python train.py --intermediate_size=512 --vocab_size=900 --norm="rmsnorm" --rope_fraction=1.0 --init_std_o=0.0338 --lr_mult_o=0.745 --beta1=0.95 --schedule="cos" --max_seq_len=768 --train_tokens=338300000
Each number is 128 + 32 x the weight over its row's rms, rounded and kept within 0 to 255. Layers, rows and columns count from 0. Numbers have three digits each. The size before them is the row's rms in percent of the matrix's.

# layer 11 attention key, 192x192, rms 0.14, rows 141-169, columns 144-191
104:130165075132147160086038145150121125119214081134139170144104150149143121164185073115169133155152148140104084146022072140087088107124136166108108
095:127091125129143074136026144140154092116128042139179138138155149175180126101150151185137175140135128109112133118144159124109176133169142184136135
099:123055063145132133105110150168133115149156131161095127114117155150148135154181115128133132150068201166149115151109146100097115059151112183141068
098:123130082088123200147105131115132158102182179132099142109119169158141095135110165166173143142109124119164089140128143111144181109097157076135072
090:171105139103089144122099087096111115077163084101079162090145108141107115135095107217110145137077155186141133120156109120112126157165165163116184
099:161146151157129130083109142134175178129168121126192119191145113158169167151187124190121066130173198160124145136136111133115124141129101156145145
095:083099131133097108105094120045159149090119145132147109152158129127137139170078148108115171125146148117156148112123222190094140145114115122108136
108:119144113068147175127137166132117171136158141046167080122135122119123139156131191129095136113120151132118061123122109095152058075066133162126106
103:169160118090146120117120114164206108097104133126096095181156133146097094100110097135108108122139169174162153126082118131095073110099150139114077
107:125144221158126138043136155083117079135164167081130104062112107154181159120119049123132125095126130129153068144140088108094198163145136058059133
103:124127143161116144179160120139123148131140081135143135187117144148047107084139125128158130140160171120071141122175087148111135140098114129111138
100:141194140160090094161079129098162106088089110105096135115100086126136147153112084148081098140134208158151150182201074135137112116099117170109081
107:142137103135172176123106116129129086076133161145114138099070169143178068115130154174118189145078133142133104153170115108126173139151134088049134
097:103155139080087150074100108139094108110104055094144127130076119088112137087165141124140126085061123121109163129111167098157088077099072145098095
099:089149116172201085135128131141152078116132081103134138103091168088142081121128076130097193140148112176182124120104105105104111083114157032079155
100:125076157120158166120152092150154130104127113171167138089136151125121160083095208129088063141100110171081145146151173142149140157128140107168148
102:051179066144120153211176110158107144113145073154102122115137127151121119092112177141160124166101146074101170084117149068140112178113118098158127
099:119102106097119082050124096138122098143115170145069131136153127095080170198111154145136098122100120104069123146168104196193150139115113068096087
096:129154186105143111137149127143104173109125132141127118138098167121121120154215135093150130058140113120138135133167121179153177182146112120159100
074:116196119106142102137099143190181159122099103119111100159120131139088161167114124228078162174110154106163140169129092125165128178080143120098092
067:168123090134096169092118105159079133148125074099097095117088124103135174096136131188083135119128133080120179141128169145114127133076069133129095
075:141137146069138142102141107145115123129163181115157148126094136157169134103209145158128117189155107056086124087093112166109176096164120122132188
073:125090064094128110093144125121095118174114119120152085131136113149149126114166176121145099122106148172116126143144162128159065080143178139133135
082:130092175193139128127167137163147077063134129078095075151090152125176130176152141155146120121132128080143133058125121112097117154076095095156151
081:133107080123127133099178127162106078169098153136150102136124189139145123182072169140173138120086106120123157124142113032058153110123120193128107
084:101090086131147109060126137144139157167142132106130139085072144158113086118131118089105152114150156093116129136106099180132210058107082109157190
089:086098155106172124074128107139139161064098096147187120092193163124148119114130154129130075177107108160119158183164131116100125157164142105122150
088:145065125111113106099062068160130073136128160123132116137148119112108067141182105094144125074178068143136154170157156112165118094078090110119154
087:127098115101146077099165091210116160098104139183115142122115182134094125102098140143061108133104154097096165195137125081144120124122138076145173
# layer 11 attention query, 192x192, rms 0.135, rows 142-169, columns 144-191
096:173111155128135187130122119099175139154194160107135150136048118139129140115051107077113142146121116126150104126127161151105077142072088080172128
103:112124121126133105147104202086119209140111154130127126169108201170127177181127125109034070113144136166083158115093112141094099115188155082098108
096:125094089055104129179126134158138133132097112121127066170150157077128134137075177111085097141064110183144100100142113106161058150132153112095108
102:086116083127094170176096081139123090095072127154134081120213136139144083141099077110132218146118156141114101121075080121107167075136134139165139
092:177051155153083164130108184113112137090129210092168063106112091091129130107074158165110126089099081151149126143142146093119141136147091082145128
095:145111227126136175113146092125110085122130129128159119115146166108125114058163147083123089136144179140159155096129091184135177150152149150134145
107:125119138140144126162114224133087177139102105081127124124162086110073130127161114109156133075048115062103157106081133078158068156123196122082146
095:077120140133105145163080114177228082057165131123144132124140083116097153163162177140115093089100170135159116078135138095120126140116094130127125
114:062083123138142128147137098171133104132163167164189137144179108122154137161074134201089137151094128085180099136110077137106137093029145095151134
101:087058136148148059066114161154065127119149113164136139151083149112090153180111108106092100161146186110105111116118158163143161099064148133108111
101:148122131125110139126158095146138123117077133177146098123118143161096203117171140095116103132109123139188157146171073131136127146141158150200106
106:136135162142088160153124140087166079122127189148051164135129204088185142135116115159095192101117125139155081140120119142163139126111077149147135
103:081118127172214126071113121153109119113155129088072118100150116097154084089147139092112082104107109060084142107066163099174109112114149111094143
115:196090154098169206178123131157125073193158112179127160082161097111145126168124153101051155157182103152133093104153126147116111168122166069070157
103:107172155172150139131144132155142122142119074104069187129149142188163156127117184149142108114092100149088139193052117126113112107127128176158123
103:074160155065143085120064154117179152079133127134154169132158105124121071138132121051080131073116149111123099072092098125101106118129144105142137
107:131151120140188134109169120101092161148147048131074195166159130136114134165134146184194093140055173093079192096135116159128151146098139126096065
103:100123168103102230116076121126177104107091109123125176109156106074115127124138149176055205129133151092142144085109101167119145125158173146110123
073:129066129122139150186114077116115142147153141168092093160082130134148143146208107165146071127103145117200137081105188158184169147129090116130083
074:119141175168132071164162124171175147117177113161142148166160129124112133160094110148107135121166149149120113155146107093128121158160069152078160
073:118149147206142136136151112130145116139127169084129080166177166044064106135074180172146171106107100141129140142161073152176124169125126101124192
079:094105107121195172129130100111197139141150156137088109062124100099181106074141057134144191126171151136155136142169151122144178124140177160135146
083:129080123116140147030040143134140151111155059119167116151110159119099118158147101117136160213158094079099108129120063115137119121194197099128125
081:160135156114123152120191134092228162169121114168184165106125125108178090105139105172111123076182133141122111107168135087112172154103121125089143
075:166133146140105112060130154124085114105101092131147091108167148065123099120053138077101109136119144132165092140091090135114110128167094100131069
096:111182130159082055183118115149162103087151162161129132131098092127143119072178148168173177115122105117101150114116168167118187135169112109084160
090:082099115100127076085131100110033129115097151147195145149130149120099133166116129100088167140168131092138177139156049094118077097100132186174121
091:107200152135101068129110084094146122061200134115129124098138101140207126098157099173184240130136152151078116067121125089130095095062124137117122